From a checkpoint of a small transformer trained on Wikipedia: MLP 768 SwiGLU, no biases in attention or MLP.
Each number is 50 + 12 x the weight over its row's rms, rounded and kept within 0 to 99. Layers, rows and columns count from 0. The size before them is the row's rms in percent of the matrix's.

# layer 4 MLP down (transposed), 768x256, rms 0.108, rows 67-103, columns 192-255
096:71 28 46 49 41 34 54 63 49 53 53 48 56 49 36 26 43 53 35 61 72 44 71 69 40 62 51 43 57 36 58 45 63 59 41 48 63 50 45 45 54 52 68 65 37 43 44 51 48 48 36 48 69 38 35 73 32 43 42 63 24 47 75 53
101:23 51 54 40 50 41 54 59 69 47 57 56 44 50 46 34 70 51 34 51 34 62 52 48 56 46 34 46 49 49 55 38 52 68 46 34 33 55 68 56 46 68 35 43 49 25 60 51 59 54 70 52 25 43 51 32 69 50 29 55 49 49 74 37
096:54 47 36 51 54 43 58 41 57 40 53 63 53 55 58 44 30 53 28 56 61 57 56 60 55 36 66 58 29 65 56 36 49 74 40 48 34 31 32 57 32 56 60 66 44 47 56 47 59 50 37 58 64 43 56 57 68 40 49 63 30 57 53 59
105:50 45 29 53 51 57 41 56 68 58 45 29 41 52 70 73 47 66 11 46 62 56 65 48 61 46 31 54 48 64 67 65 40 48 36 63 65 49 60 36 24 33 42 67 50 31 49 40 60 61 47 29 61 71 68 45 51 73 29 37 62 57 65 64
094:51 53 53 67 43 71 32 50 56 54 59 50 29 33 30 42 44 59 60 40 57 39 45 44 67 27 49 32 60 56 62 61 21 41 58 55 43 35 45 36 35 29 74 54 43 44 36 48 69 62 59 43 55 53 53 50 44 64 60 59 34 63 60 29
099:31 56 62 70 52 53 70 34 71 56 62 33 64 57 75 43 49 62 52 64 44 28 40 37 35 60 57 49 65 41 42 51 51 51 36 54 33 53 40 54 48 51 54 43 36 63 35 60 56 54 54 53 43 58 66 40 37 48 53 38 57 46 51 48
102:55 47 49 33 32 36 65 54 80 51 70 46 63 41 50 61 23 60 48 56 47 69 21 43 47 20 39 36 60 30 58 40 61 47 59 44 48 32 64 39 30 53 66 68 54 23 63 59 61 45 38 42 46 41 40 46 41 48 47 39 38 51 45 45
096:38 57 40 59 32 48 63 54 52 58 76 53 32 47 38 31 62 66 45 46 43 37 33 58 41 55 72 60 50 64 28 52 54 47 53 43 68 49 56 35 40 36 50 54 32 52 48 53 56 52 63 51 66 64 69 33 66 39 37 46 45 38 49 38
101:56 43 34 52 54 42 49 62 30 52 37 63 39 55 60 48 34 67 62 62 53 46 31 32 68 54 46 51 16 36 76 52 52 34 61 51 55 44 44 57 52 50 57 63 58 73 43 60 53 46 57 48 59 73 57 41 63 53 45 77 57 71 49 42
096:47 52 35 73 28 53 44 47 40 49 31 24 76 54 32 44 44 39 48 60 52 65 43 74 45 52 23 54 78 66 64 59 62 60 56 46 70 50 44 35 59 83 47 43 43 35 57 52 41 62 52 42 38 40 22 73 55 40 45 54 33 46 39 70
108:54 42 61 48 48 66 53 42 41 63 27 37 36 39 61 29 41 58 55 52 55 51 40 40 45 71 54 49 63 32 46 58 64 75 54 88 46 59 29 38 47 43 57 51 59 50 36 41 48 52 47 59 66 52 46 50 52 66 44 34 64 56 46 54
099:68 33 60 46 40 43 51 62 39 59 48 19 45 44 52 61 47 47 31 66 48 48 55 38 40 46 72 66 53 53 48 57 33 36 33 47 46 56 74 40 55 36 49 52 54 59 50 59 68 48 46 50 37 35 28 44 59 68 52 58 54 62 78 58
109:70 49 60 71 59 63 64 60 39 48 54 51 45 75 39 48 80 35 53 68 53 55 64 52 57 51 50 33 45 58 44 58 32 38 34 32 42 36 73 54 61 54 46 49 69 43 55 52 25 67 55 49 38 51 41 48 37 51 25 46 52 34 62 62
092:63 56 43 47 52 56 48 63 45 45 48 39 43 54 52 49 26 51 46 43 54 52 42 56 50 64 35 57 46 62 59 40 66 63 39 34 80 19 68 68 48 51 56 70 59 51 47 59 50 64 60 66 35 45 47 35 58 46 44 53 62 45 47 54
097:45 51 47 42 48 46 49 47 50 48 54 79 54 32 50 58 40 57 73 54 59 46 49 41 44 72 41 19 59 55 60 46 21 33 50 39 57 62 69 41 60 70 65 50 57 60 32 42 52 52 66 62 27 70 44 70 56 45 59 38 38 45 42 78
099:66 57 38 67 54 54 41 53 80 47 53 43 43 44 43 45 68 60 54 45 45 61 68 49 49 48 39 49 63 67 45 63 46 60 42 33 44 50 67 46 48 47 52 45 76 73 41 57 49 36 63 54 50 32 51 61 51 50 23 56 49 50 42 67
095:46 43 24 39 81 39 60 46 52 53 17 54 51 40 64 56 52 40 74 76 50 59 74 30 64 65 58 66 49 58 50 69 33 65 33 29 49 50 42 46 36 45 56 40 56 50 60 53 55 35 44 45 28 49 40 53 35 37 36 37 52 61 48 78
104:43 44 70 43 43 43 57 72 33 53 40 74 74 41 27 34 48 43 46 74 52 47 62 49 75 48 42 46 65 34 45 24 41 56 66 26 29 50 46 46 63 55 35 59 37 37 54 33 57 43 47 40 37 38 43 46 71 42 33 62 47 59 52 52
099:34 57 53 31 58 49 36 70 58 15 57 40 34 40 48 39 45 71 47 38 46 40 43 47 67 53 64 57 63 43 73 43 48 62 48 23 52 50 36 55 36 52 74 53 42 45 43 50 43 45 63 58 57 50 43 45 64 67 47 48 52 60 41 47
103:46 53 36 41 51 45 46 57 52 47 55 50 51 52 59 68 50 59 34 56 52 51 34 64 46 75 19 60 50 69 35 48 42 60 29 49 41 49 43 41 69 31 47 51 26 41 44 50 19 68 60 59 66 59 56 40 47 56 63 47 61 32 44 41
099:59 56 44 47 37 59 34 78 55 14 45 43 53 43 36 47 48 40 67 54 32 40 74 29 55 43 41 43 51 49 37 52 37 49 60 51 46 43 56 41 53 40 55 62 31 44 62 26 61 66 44 57 41 32 56 47 71 67 50 55 48 60 82 35
103:44 44 67 34 39 34 55 37 59 53 34 29 26 45 58 15 72 61 58 56 48 40 53 47 57 40 46 39 45 45 47 53 39 29 53 44 57 55 47 54 43 45 84 42 63 43 54 50 62 44 36 50 37 58 41 59 49 44 43 31 45 50 48 61
099:57 52 71 19 14 67 80 45 46 61 78 26 46 28 57 38 46 52 41 53 42 57 47 53 43 52 64 51 68 48 29 60 45 57 41 52 41 20 53 48 58 44 25 43 66 44 49 69 59 26 68 55 54 55 51 59 55 46 49 28 61 58 56 54
099:67 34 36 40 69 69 52 45 41 38 46 24 46 41 52 43 53 52 51 50 51 34 49 51 36 56 41 41 29 46 45 55 43 64 51 65 32 64 48 45 50 42 38 68 54 30 48 64 33 57 59 38 50 45 49 49 60 62 49 56 45 46 88 55
098:34 65 40 48 54 63 52 56 41 65 52 41 32 50 67 55 68 62 46 64 49 42 41 54 43 39 67 52 68 34 63 34 38 35 48 45 67 47 36 36 40 67 35 41 68 41 23 38 54 33 59 68 23 37 64 22 68 49 37 49 45 62 45 69
099:44 45 41 33 54 39 68 49 47 62 52 51 40 45 34 59 36 58 43 66 33 54 47 44 66 43 65 45 63 39 60 56 45 36 35 36 53 65 36 52 47 54 57 56 40 45 63 53 60 43 47 45 19 56 51 50 44 63 34 64 52 44 71 63
102:62 39 34 54 45 31 56 46 77 61 75 53 42 40 54 52 56 54 65 55 55 54 50 48 25 52 68 31 65 64 53 66 53 35 48 61 47 36 67 52 34 43 60 27 38 30 58 44 45 63 53 39 65 40 46 32 48 51 66 34 66 59 50 62
105:53 29 63 47 23 67 50 54 35 28 73 53 50 44 30 45 51 42 36 40 47 64 49 61 27 58 55 26 43 56 50 54 62 62 64 58 47 51 42 61 46 66 51 53 48 39 48 56 72 28 53 58 47 56 36 50 33 32 60 32 53 51 48 64
100:68 54 62 73 69 45 43 68 60 50 51 64 32 42 50 55 65 47 55 63 43 63 53 64 56 52 41 57 54 51 45 62 65 56 67 54 36 57 64 43 55 69 57 48 52 32 38 59 60 41 50 46 43 31 48 50 48 56 45 45 68 26 54 34
097:47 34 48 59 32 58 35 56 80 55 60 51 43 53 83 47 54 34 45 58 46 52 66 46 34 56 51 63 55 60 62 41 69 56 50 62 48 58 40 54 56 28 46 64 46 47 58 59 51 73 30 39 42 44 58 53 44 72 48 57 42 45 67 54
094:55 63 58 64 58 75 50 34 45 47 50 38 57 31 41 38 46 72 38 49 59 56 75 47 46 52 51 23 60 26 49 73 48 58 74 49 60 64 61 47 44 53 50 60 48 51 48 34 48 31 48 59 44 43 52 64 53 47 70 49 66 39 50 48
103:53 50 61 52 51 60 50 37 58 48 51 58 55 51 52 47 29 32 77 67 33 42 65 47 52 36 34 55 62 30 43 52 38 34 46 46 48 33 45 51 46 55 48 46 56 59 53 45 42 59 42 43 20 52 51 59 32 20 50 55 63 56 40 53
103:41 47 49 45 49 41 25 54 47 48 62 51 59 49 48 56 44 35 56 48 59 62 52 24 59 51 53 53 34 46 53 69 40 45 45 56 40 37 50 30 42 48 62 56 29 34 46 52 30 45 60 37 66 47 47 54 36 41 42 60 53 34 33 49
095:68 50 32 42 54 27 50 35 43 50 53 65 52 75 63 66 29 71 46 52 47 76 37 54 56 45 54 65 41 48 53 51 60 58 35 43 49 52 61 49 37 58 57 58 54 50 57 64 35 80 64 60 46 58 54 48 34 61 52 57 64 54 59 59
095:58 57 33 36 55 34 68 71 47 48 46 30 52 66 44 44 47 72 73 58 57 37 42 59 46 38 67 49 40 58 79 42 63 56 33 26 44 22 52 39 47 42 46 38 73 44 35 59 32 52 60 61 23 43 44 55 64 60 71 42 43 44 31 58
100:55 44 32 59 65 50 62 43 49 66 33 44 59 61 53 39 60 30 51 62 42 69 43 59 51 44 68 52 41 65 56 43 47 61 58 55 70 47 59 53 67 41 70 42 71 50 28 35 60 54 57 60 46 46 37 39 69 32 42 51 46 42 46 56
105:43 40 55 43 57 56 66 36 59 41 63 52 57 46 60 49 52 57 64 56 51 43 73 43 42 57 56 53 49 40 45 55 49 58 75 40 53 45 41 28 31 43 48 49 49 57 52 41 50 69 33 38 62 72 53 34 62 51 55 28 55 51 44 79
# layer 4 MLP gate, 768x256, rms 0.089, rows 68-103, columns 192-255
101:26 60 50 54 53 49 45 73 65 57 41 61 46 53 47 47 40 59 36 69 31 73 56 48 53 45 40 61 40 73 57 54 49 44 33 57 42 51 61 49 58 80 50 33 71 33 52 53 47 52 43 55 46 40 54 49 56 42 38 47 49 38 77 42
097:52 76 49 51 63 55 67 49 50 37 51 37 60 55 41 48 74 68 37 41 60 47 72 62 38 51 43 58 51 51 28 59 32 43 43 59 63 52 60 52 61 60 38 62 37 44 52 33 53 56 83 70 45 44 52 64 52 44 45 57 51 44 37 58
102:57 47 60 62 31 36 33 41 54 40 45 45 42 53 59 51 44 63 52 65 46 53 43 44 65 59 65 35 57 67 34 46 45 71 46 46 25 44 43 37 21 71 26 42 26 37 50 40 51 36 42 50 44 36 48 40 32 68 58 46 63 31 35 67
100:54 37 76 54 62 46 54 69 42 62 47 66 65 41 32 53 49 35 48 48 34 40 51 43 53 38 49 46 43 56 55 75 40 56 66 37 67 56 57 55 32 41 47 76 55 57 33 50 52 77 49 58 41 35 40 51 67 26 38 52 43 68 60 51
102:48 66 56 30 63 68 40 78 55 50 34 38 44 51 19 54 64 56 59 43 48 52 57 44 49 50 59 47 40 30 43 55 54 53 50 39 67 41 45 59 62 56 51 52 52 51 69 55 44 51 23 61 59 40 31 54 58 75 48 54 60 37 40 58
102:40 56 44 50 57 54 39 38 19 65 24 42 25 62 58 49 65 50 39 51 62 21 76 57 53 67 49 57 36 74 54 54 50 47 56 58 59 68 58 43 66 45 43 49 53 68 44 30 35 53 49 58 49 54 49 62 57 61 49 56 66 62 49 63
104:49 37 42 58 29 52 48 74 65 55 67 60 43 41 47 49 63 62 41 54 44 65 49 46 48 56 72 56 47 52 39 41 55 64 62 59 55 48 46 47 72 38 40 37 37 35 40 39 55 51 69 53 46 35 44 44 50 50 59 84 40 43 51 55
103:53 68 54 45 60 54 39 63 46 51 54 55 32 37 78 42 43 70 68 64 52 44 31 61 46 72 47 69 25 54 47 40 57 54 58 37 53 59 44 87 49 43 35 55 45 56 30 52 44 43 41 50 53 56 55 59 49 57 55 66 65 48 57 60
092:46 38 64 54 69 67 74 39 37 47 58 72 29 52 41 60 63 57 40 53 62 50 49 48 66 46 74 55 55 64 45 56 48 54 45 51 56 28 57 55 27 25 55 47 45 58 50 53 36 57 74 57 68 45 66 41 39 66 53 55 67 60 56 29
096:46 39 41 60 56 31 31 50 73 32 35 64 37 61 43 54 34 42 34 58 45 60 79 63 41 47 44 50 44 61 56 39 65 52 66 55 53 62 51 48 47 73 46 52 44 59 57 53 72 41 61 59 44 57 40 53 35 39 46 59 53 57 35 51
101:44 52 49 46 48 24 53 60 56 54 50 40 71 49 54 47 76 65 55 32 63 50 55 20 68 49 33 40 49 53 50 54 63 51 53 44 36 64 48 59 52 51 67 58 49 23 42 46 50 57 25 59 68 50 61 52 39 59 49 38 50 62 53 45
103:58 44 60 53 58 58 41 63 45 49 58 39 70 73 39 41 72 51 51 53 39 52 47 49 46 58 77 39 51 55 43 25 50 54 53 42 35 40 46 58 60 61 67 36 67 37 43 47 45 63 52 59 58 34 66 63 18 39 44 48 64 45 64 46
095:51 36 52 55 45 45 38 42 40 55 33 66 65 41 51 35 51 60 71 52 52 64 30 35 57 46 51 42 48 52 67 36 24 43 61 50 30 71 65 55 51 51 39 42 54 34 59 52 64 30 32 59 64 30 58 53 50 54 54 45 41 42 67 30
103:25 49 20 49 80 48 36 54 57 41 57 88 39 43 48 55 38 54 67 62 41 33 61 58 38 47 47 30 55 59 56 46 28 27 59 59 65 66 64 35 53 63 54 57 68 47 46 47 51 47 68 54 44 45 44 68 51 50 43 38 43 69 33 67
096:58 52 51 69 39 39 27 45 56 68 52 43 20 33 59 31 55 62 49 57 53 52 61 57 50 77 42 44 57 44 39 44 56 54 42 40 49 54 63 28 71 41 62 39 60 48 48 32 34 43 59 28 43 38 51 60 39 47 45 45 80 46 53 60
097:48 46 68 60 27 47 54 39 45 60 75 45 60 66 62 50 42 80 48 43 44 36 38 38 47 57 44 43 61 60 46 26 44 59 33 79 52 39 32 55 52 35 43 52 56 63 46 30 49 44 42 45 58 65 69 52 48 43 56 53 43 43 54 41
106:58 41 37 53 67 64 58 72 52 32 57 56 67 68 63 62 39 45 61 54 36 45 39 31 47 51 60 69 60 49 44 59 29 44 67 56 54 37 52 63 48 55 54 48 41 57 28 52 74 49 51 72 57 45 47 73 43 46 57 48 48 32 42 58
100:59 61 53 46 50 67 34 69 31 30 39 32 27 24 32 52 49 66 59 55 55 51 53 62 44 42 69 62 53 43 71 41 57 58 38 30 57 49 38 61 42 44 59 66 39 48 69 55 38 53 43 67 40 45 53 58 59 76 46 60 55 61 64 31
102:57 31 68 54 65 48 65 18 44 52 51 47 58 33 53 44 47 47 61 34 31 39 75 46 42 51 54 34 61 45 58 50 57 74 66 55 38 34 61 64 21 38 45 61 58 57 50 56 53 44 35 51 58 67 58 54 69 35 43 57 39 48 76 43
088:61 58 61 32 48 50 45 55 71 32 63 57 69 59 35 41 46 48 60 55 38 44 55 39 30 47 49 20 47 52 34 34 44 55 49 49 46 58 57 39 47 54 43 64 63 49 27 38 61 45 49 63 43 22 52 34 40 69 53 49 31 55 71 39
102:50 13 77 36 50 61 58 51 45 49 52 58 55 47 59 38 56 61 77 47 39 62 47 43 55 57 57 42 61 53 49 46 60 32 82 33 63 70 49 46 32 52 59 59 53 37 47 56 70 41 58 35 32 35 49 70 63 51 44 51 48 64 39 51
097:65 63 57 33 28 61 60 53 65 42 76 56 29 33 48 65 40 49 37 44 43 43 63 47 51 41 69 75 58 42 70 46 49 53 58 58 51 44 72 76 71 57 38 45 61 53 40 50 51 39 56 60 60 44 26 54 52 49 42 50 62 53 53 64
099:59 54 49 36 50 48 41 58 29 44 67 48 64 46 19 35 47 49 40 41 30 48 36 41 54 38 63 30 49 75 41 43 37 57 39 38 38 51 57 60 43 42 68 65 43 59 51 28 55 66 55 43 43 19 51 50 52 50 58 60 60 69 38 47
105:56 54 55 70 65 68 46 53 56 77 46 41 44 43 62 45 38 38 46 51 45 27 58 44 53 38 49 58 58 44 46 52 67 23 41 68 35 75 51 41 31 68 42 39 44 54 43 53 53 48 35 51 45 38 60 32 50 54 36 52 59 44 46 64
101:49 46 50 44 46 31 26 63 39 49 46 59 57 52 46 52 62 63 45 46 46 33 64 83 31 42 45 39 40 56 48 41 44 60 35 63 46 45 42 60 36 76 52 42 40 43 40 43 37 38 51 50 39 61 44 59 44 28 56 74 36 43 50 50
102:58 41 43 58 62 39 61 48 58 40 41 70 47 53 63 40 46 62 55 83 51 59 39 68 26 57 47 31 63 49 48 74 58 47 45 47 56 48 66 60 42 72 48 34 34 58 56 38 67 76 61 50 46 23 55 46 48 54 53 48 45 49 53 65
101:48 49 60 34 58 42 32 53 39 51 57 44 53 35 65 45 55 51 32 57 63 40 32 42 27 39 54 46 31 45 48 38 63 49 52 22 56 48 49 61 57 58 61 60 45 49 47 34 28 45 57 46 74 47 42 35 28 71 47 46 28 33 66 55
103:50 33 47 53 55 45 58 54 59 45 67 50 34 68 77 55 52 49 51 16 57 27 28 46 53 62 56 42 52 40 42 55 65 44 54 39 44 44 40 48 73 48 33 74 51 38 39 62 57 41 54 43 55 47 57 46 40 56 64 38 48 47 50 49
097:44 46 42 48 42 48 52 41 41 75 39 64 55 45 46 55 66 33 43 45 65 57 48 58 54 51 48 60 53 53 66 51 52 41 39 46 33 59 40 38 56 32 52 77 47 49 65 48 49 51 36 32 68 65 40 37 51 36 39 57 64 51 41 69
101:50 66 61 50 65 69 70 27 49 60 35 40 56 22 49 57 71 51 36 66 55 62 42 36 51 44 48 62 43 32 40 60 38 53 57 62 53 41 30 54 34 45 49 82 28 40 68 42 41 24 53 52 55 52 38 51 46 65 62 65 49 44 59 43
104:47 44 51 52 60 34 49 43 47 36 60 47 58 38 48 48 31 40 72 75 55 49 44 41 56 41 63 51 50 37 42 68 51 21 42 46 49 29 55 57 43 44 61 58 48 90 56 47 43 51 59 38 37 64 50 38 34 39 56 59 58 70 48 45
095:60 63 49 39 47 48 59 43 48 59 19 51 43 48 48 69 52 39 56 43 49 56 30 54 51 42 73 54 68 65 46 47 47 45 40 55 57 59 41 54 57 34 22 63 43 67 41 28 60 49 64 75 44 76 53 55 47 62 48 31 49 44 39 63
097:49 50 48 59 55 71 47 37 51 41 58 38 65 53 58 44 50 30 45 50 42 39 28 36 51 60 28 31 51 50 50 46 64 56 14 25 57 22 62 57 47 70 39 69 31 55 32 53 73 51 62 45 40 37 64 57 42 52 56 35 36 67 53 50
096:43 58 51 54 71 61 48 56 39 38 35 64 43 38 25 33 14 70 23 38 59 35 32 47 56 46 38 38 28 52 65 53 54 62 58 45 29 34 54 44 34 38 55 37 39 48 42 51 44 53 60 25 45 46 72 41 40 39 59 34 65 63 62 49
105:59 38 58 58 16 27 56 50 38 36 35 44 48 52 61 60 51 50 45 56 47 37 62 48 59 33 49 50 36 66 46 40 51 41 32 50 44 56 39 54 54 55 41 69 42 38 64 50 80 52 48 43 61 76 61 43 54 43 42 73 50 36 51 23
095:46 33 59 55 52 52 64 65 45 52 68 53 53 68 52 57 47 55 59 33 25 41 68 41 42 65 57 68 51 41 45 65 50 54 70 38 39 37 55 41 55 56 46 51 57 45 38 56 53 55 75 41 51 46 52 55 53 53 55 34 49 34 61 69
# layer 4 MLP up, 768x256, rms 0.09, rows 68-103, columns 192-255
094:37 49 48 42 60 48 54 46 30 40 47 70 48 58 58 40 37 47 56 53 49 45 52 64 57 34 62 44 43 62 27 47 51 69 46 39 48 54 65 30 36 61 39 74 66 55 43 36 36 44 56 41 60 58 28 48 53 71 28 31 60 53 23 46
090:67 38 44 69 51 52 40 33 23 18 55 53 49 62 49 52 34 49 54 66 52 54 30 58 62 51 58 55 62 36 55 45 49 59 52 54 56 36 39 47 36 39 59 55 58 38 52 50 76 62 67 70 53 42 38 48 65 57 50 59 52 31 54 65
112:53 36 44 66 59 60 40 72 62 55 42 19 51 46 49 54 38 59 25 47 60 61 56 51 56 38 50 35 60 73 71 51 45 49 57 60 74 39 60 43 23 39 55 70 36 54 46 46 65 48 47 41 60 64 55 50 40 57 37 34 62 56 62 54
095:51 35 44 51 43 31 54 25 62 36 48 56 53 65 26 51 66 37 36 42 49 64 59 41 56 43 48 60 64 47 50 67 69 79 26 54 34 33 50 32 54 33 47 34 50 64 42 61 58 35 39 47 56 38 43 24 48 50 60 56 38 50 60 42
095:68 79 54 36 54 52 29 54 74 48 71 54 52 47 49 63 53 58 60 45 53 69 31 40 54 58 54 59 35 39 63 45 47 49 48 42 44 43 51 60 68 72 59 41 63 46 59 48 39 38 44 49 68 46 39 53 43 50 34 43 60 46 73 59
100:57 46 47 61 34 51 51 38 52 40 51 40 38 57 63 51 57 46 56 66 51 50 55 45 62 55 25 50 71 73 42 57 69 48 41 64 54 35 45 40 41 37 47 69 34 47 56 34 54 51 36 45 46 54 62 50 30 40 55 31 57 44 49 67
094:41 55 27 49 54 35 66 51 59 40 46 40 66 36 62 49 42 77 62 34 67 58 59 50 63 72 26 57 54 52 41 62 44 42 30 45 59 40 46 42 38 54 65 63 94 40 53 46 39 63 40 53 48 62 46 32 54 54 40 17 58 36 27 41
101:25 45 62 59 55 41 65 36 41 57 66 58 41 50 58 42 47 50 42 48 54 63 54 41 64 55 47 55 80 55 69 47 54 62 56 33 41 43 52 31 56 54 49 46 40 52 43 61 51 36 59 62 46 71 88 45 57 29 45 65 38 71 31 49
095:46 50 48 66 55 46 48 51 39 31 54 57 59 46 43 59 48 64 56 54 49 44 50 66 52 56 67 69 65 64 45 48 50 62 65 31 68 56 64 39 46 51 71 49 36 44 46 57 43 58 58 58 78 63 43 58 50 70 62 48 54 62 60 48
109:39 43 46 58 45 56 34 63 37 51 24 39 51 51 57 51 22 44 42 59 47 59 50 41 44 56 67 56 38 49 74 58 59 66 34 83 42 42 52 31 52 56 71 54 59 50 43 49 37 33 50 45 57 61 34 39 67 71 43 36 37 54 23 58
097:51 55 32 53 59 50 50 37 42 51 34 69 37 49 46 45 60 56 50 49 61 36 46 49 37 62 47 55 46 57 64 51 65 38 64 64 60 47 36 51 61 46 41 26 45 56 66 43 25 59 54 55 61 72 82 68 53 24 43 25 38 64 44 58
111:78 45 43 55 46 58 56 37 49 39 42 52 31 56 58 55 60 44 50 60 49 29 42 45 59 22 33 36 40 38 61 63 47 37 38 62 39 56 60 41 32 54 34 51 34 77 64 59 43 48 66 52 56 49 26 39 48 75 61 24 53 50 37 44
086:49 45 48 47 39 44 52 58 66 45 68 45 45 36 48 58 63 44 52 46 40 53 48 41 62 38 74 59 68 45 44 63 48 63 70 66 25 71 43 42 39 63 54 27 40 56 46 45 55 32 66 42 60 62 43 57 33 53 57 52 35 63 43 45
089:54 30 48 49 36 46 40 61 47 49 47 18 41 55 55 40 49 37 53 55 44 51 69 44 53 64 48 26 42 50 52 41 59 57 48 62 51 34 58 44 53 62 51 46 24 64 41 29 58 54 37 49 52 45 72 47 38 45 60 61 64 29 41 48
095:67 44 48 50 49 25 49 21 28 45 51 42 63 54 52 65 45 73 59 58 58 45 22 36 58 50 35 39 61 58 56 56 54 48 33 51 37 64 45 49 60 43 40 43 60 50 49 51 35 59 37 55 41 56 43 44 48 76 34 47 47 35 58 58
097:45 50 52 55 55 37 45 63 44 26 66 43 43 57 42 24 56 59 25 23 37 27 41 51 40 28 56 54 48 55 83 66 64 57 61 50 47 55 48 58 52 37 34 63 59 53 54 35 44 59 26 53 29 43 48 55 49 29 60 38 30 46 80 42
108:39 50 70 37 31 56 47 58 45 51 54 50 46 51 29 48 56 37 39 71 71 36 63 52 74 48 35 35 59 42 76 34 30 58 63 20 39 61 40 33 62 61 29 49 35 35 52 44 48 53 42 36 71 50 57 49 57 34 52 62 53 68 62 32
096:67 42 49 63 43 31 62 56 58 80 53 41 63 54 51 72 47 50 57 57 67 42 59 39 45 43 41 62 25 58 22 52 47 39 35 59 65 33 55 31 50 49 50 46 52 73 58 57 56 68 32 42 54 50 68 58 39 23 45 49 32 38 44 69
105:39 31 48 38 50 38 49 42 63 50 55 58 48 40 67 54 60 57 49 49 52 66 34 50 56 61 52 72 40 73 43 64 48 60 44 53 47 26 59 46 56 36 28 68 39 45 44 48 12 62 50 52 64 62 60 61 64 37 72 52 42 34 59 37
107:41 61 48 51 63 54 42 58 50 20 24 38 45 38 47 53 52 59 55 34 47 44 53 62 62 59 60 57 38 55 54 53 38 59 57 28 56 37 56 59 60 44 61 49 53 65 64 51 42 61 58 55 43 48 60 52 60 59 43 35 48 77 78 45
097:38 53 62 39 60 49 55 52 56 43 40 59 47 51 39 52 40 34 64 56 44 72 50 63 66 59 61 32 44 44 35 48 37 63 73 39 72 36 37 44 54 44 45 59 57 39 40 26 64 44 53 24 29 42 49 27 38 48 47 46 50 46 47 45
094:54 39 49 66 40 37 51 58 44 49 54 48 53 42 40 54 35 52 51 49 57 50 33 55 42 52 65 52 57 45 62 28 50 44 36 39 62 63 29 28 42 40 33 48 65 43 35 45 65 46 50 51 31 41 55 62 61 48 35 28 54 47 15 61
100:43 54 51 28 49 59 55 37 49 62 63 22 64 69 62 37 35 44 21 42 56 47 52 49 52 52 49 67 36 51 45 34 51 54 61 40 39 46 39 51 60 48 47 66 27 21 47 59 43 69 43 43 37 41 59 49 54 68 35 54 59 37 72 32
100:40 62 52 55 68 64 34 53 36 61 43 55 50 55 48 53 37 51 56 31 73 50 74 47 24 53 49 57 44 41 39 44 57 45 69 64 59 37 74 33 56 52 56 44 65 76 67 58 45 79 45 60 47 37 53 39 69 41 45 57 65 46 30 59
096:42 48 54 21 41 57 40 37 35 72 42 55 38 61 68 42 56 56 52 33 43 58 37 37 52 62 74 51 50 23 40 49 60 53 44 64 59 54 57 35 44 51 51 61 28 55 29 42 42 74 46 44 61 46 45 29 75 49 47 54 43 47 28 49
102:48 55 75 42 49 44 72 43 57 48 36 47 69 35 37 48 47 59 72 41 37 55 44 70 43 56 52 46 45 38 64 67 38 26 39 71 48 50 54 49 60 37 52 60 49 61 46 61 49 44 78 52 37 58 75 42 19 63 51 58 54 50 34 63
104:43 55 39 43 62 63 43 60 36 46 64 83 38 58 48 51 48 47 50 65 54 66 44 61 39 61 57 41 53 64 41 52 46 36 55 41 49 65 41 49 56 51 44 45 53 36 55 60 40 71 77 68 57 33 50 68 51 51 41 55 49 49 41 52
102:45 52 54 38 57 71 31 39 35 50 45 48 44 29 47 60 50 52 40 57 59 50 33 65 40 52 72 32 49 51 42 44 50 71 44 44 42 71 77 43 54 54 40 52 68 26 67 66 17 55 54 83 56 40 44 49 61 65 39 71 51 36 53 38
099:39 59 37 55 65 53 54 60 34 54 56 62 72 38 19 35 50 51 52 45 44 58 60 67 55 58 50 61 60 50 41 33 41 19 56 42 35 46 73 59 49 53 24 60 56 54 60 51 36 37 55 46 43 54 31 19 34 28 53 41 62 50 46 40
089:62 64 57 53 49 22 47 67 76 60 59 68 59 56 39 48 36 53 69 47 54 50 57 34 63 32 56 49 33 57 50 43 47 37 36 37 52 44 48 44 55 56 65 38 50 47 46 26 50 63 59 52 57 51 51 50 50 47 43 44 38 62 63 61
098:48 64 43 53 37 51 61 60 36 55 46 63 29 41 54 40 31 60 43 41 42 31 66 70 59 52 42 49 44 28 54 40 34 29 58 62 48 53 33 51 46 42 51 65 73 41 44 44 64 44 66 39 57 42 61 66 80 33 49 48 62 52 67 51
099:59 27 48 45 40 45 58 54 46 49 60 46 48 23 46 67 54 19 56 50 69 56 33 35 72 42 49 67 54 55 35 56 57 57 42 50 24 64 58 43 57 42 57 59 43 53 33 35 49 38 49 33 71 52 34 55 59 51 44 62 75 39 34 63
095:55 51 56 44 46 58 47 33 58 43 63 37 48 58 53 50 54 55 41 40 55 55 43 55 51 72 40 30 62 65 47 63 45 43 47 54 42 52 38 43 47 56 51 45 35 41 38 70 45 42 39 56 49 57 48 71 46 65 44 66 59 48 66 46
101:49 61 28 66 60 68 42 53 41 47 52 50 40 23 57 50 54 39 36 45 51 56 51 43 41 44 48 51 49 40 64 56 58 28 63 51 58 45 67 41 47 46 63 37 48 73 60 52 38 66 64 56 35 53 46 49 51 49 62 58 45 59 49 29
101:72 60 63 43 52 61 52 42 44 43 57 45 46 43 64 60 49 43 62 20 45 51 45 40 30 34 61 49 53 58 35 64 66 38 44 55 38 41 58 48 32 67 61 39 22 74 57 62 62 33 28 34 57 34 61 61 27 36 59 48 57 51 65 68
105:52 42 56 36 52 59 65 48 72 40 50 60 62 39 53 44 55 64 48 50 60 41 49 49 36 45 53 63 43 49 58 59 65 58 57 52 50 77 60 38 29 32 54 44 43 54 60 47 50 66 22 63 63 73 38 31 73 56 50 54 51 35 19 50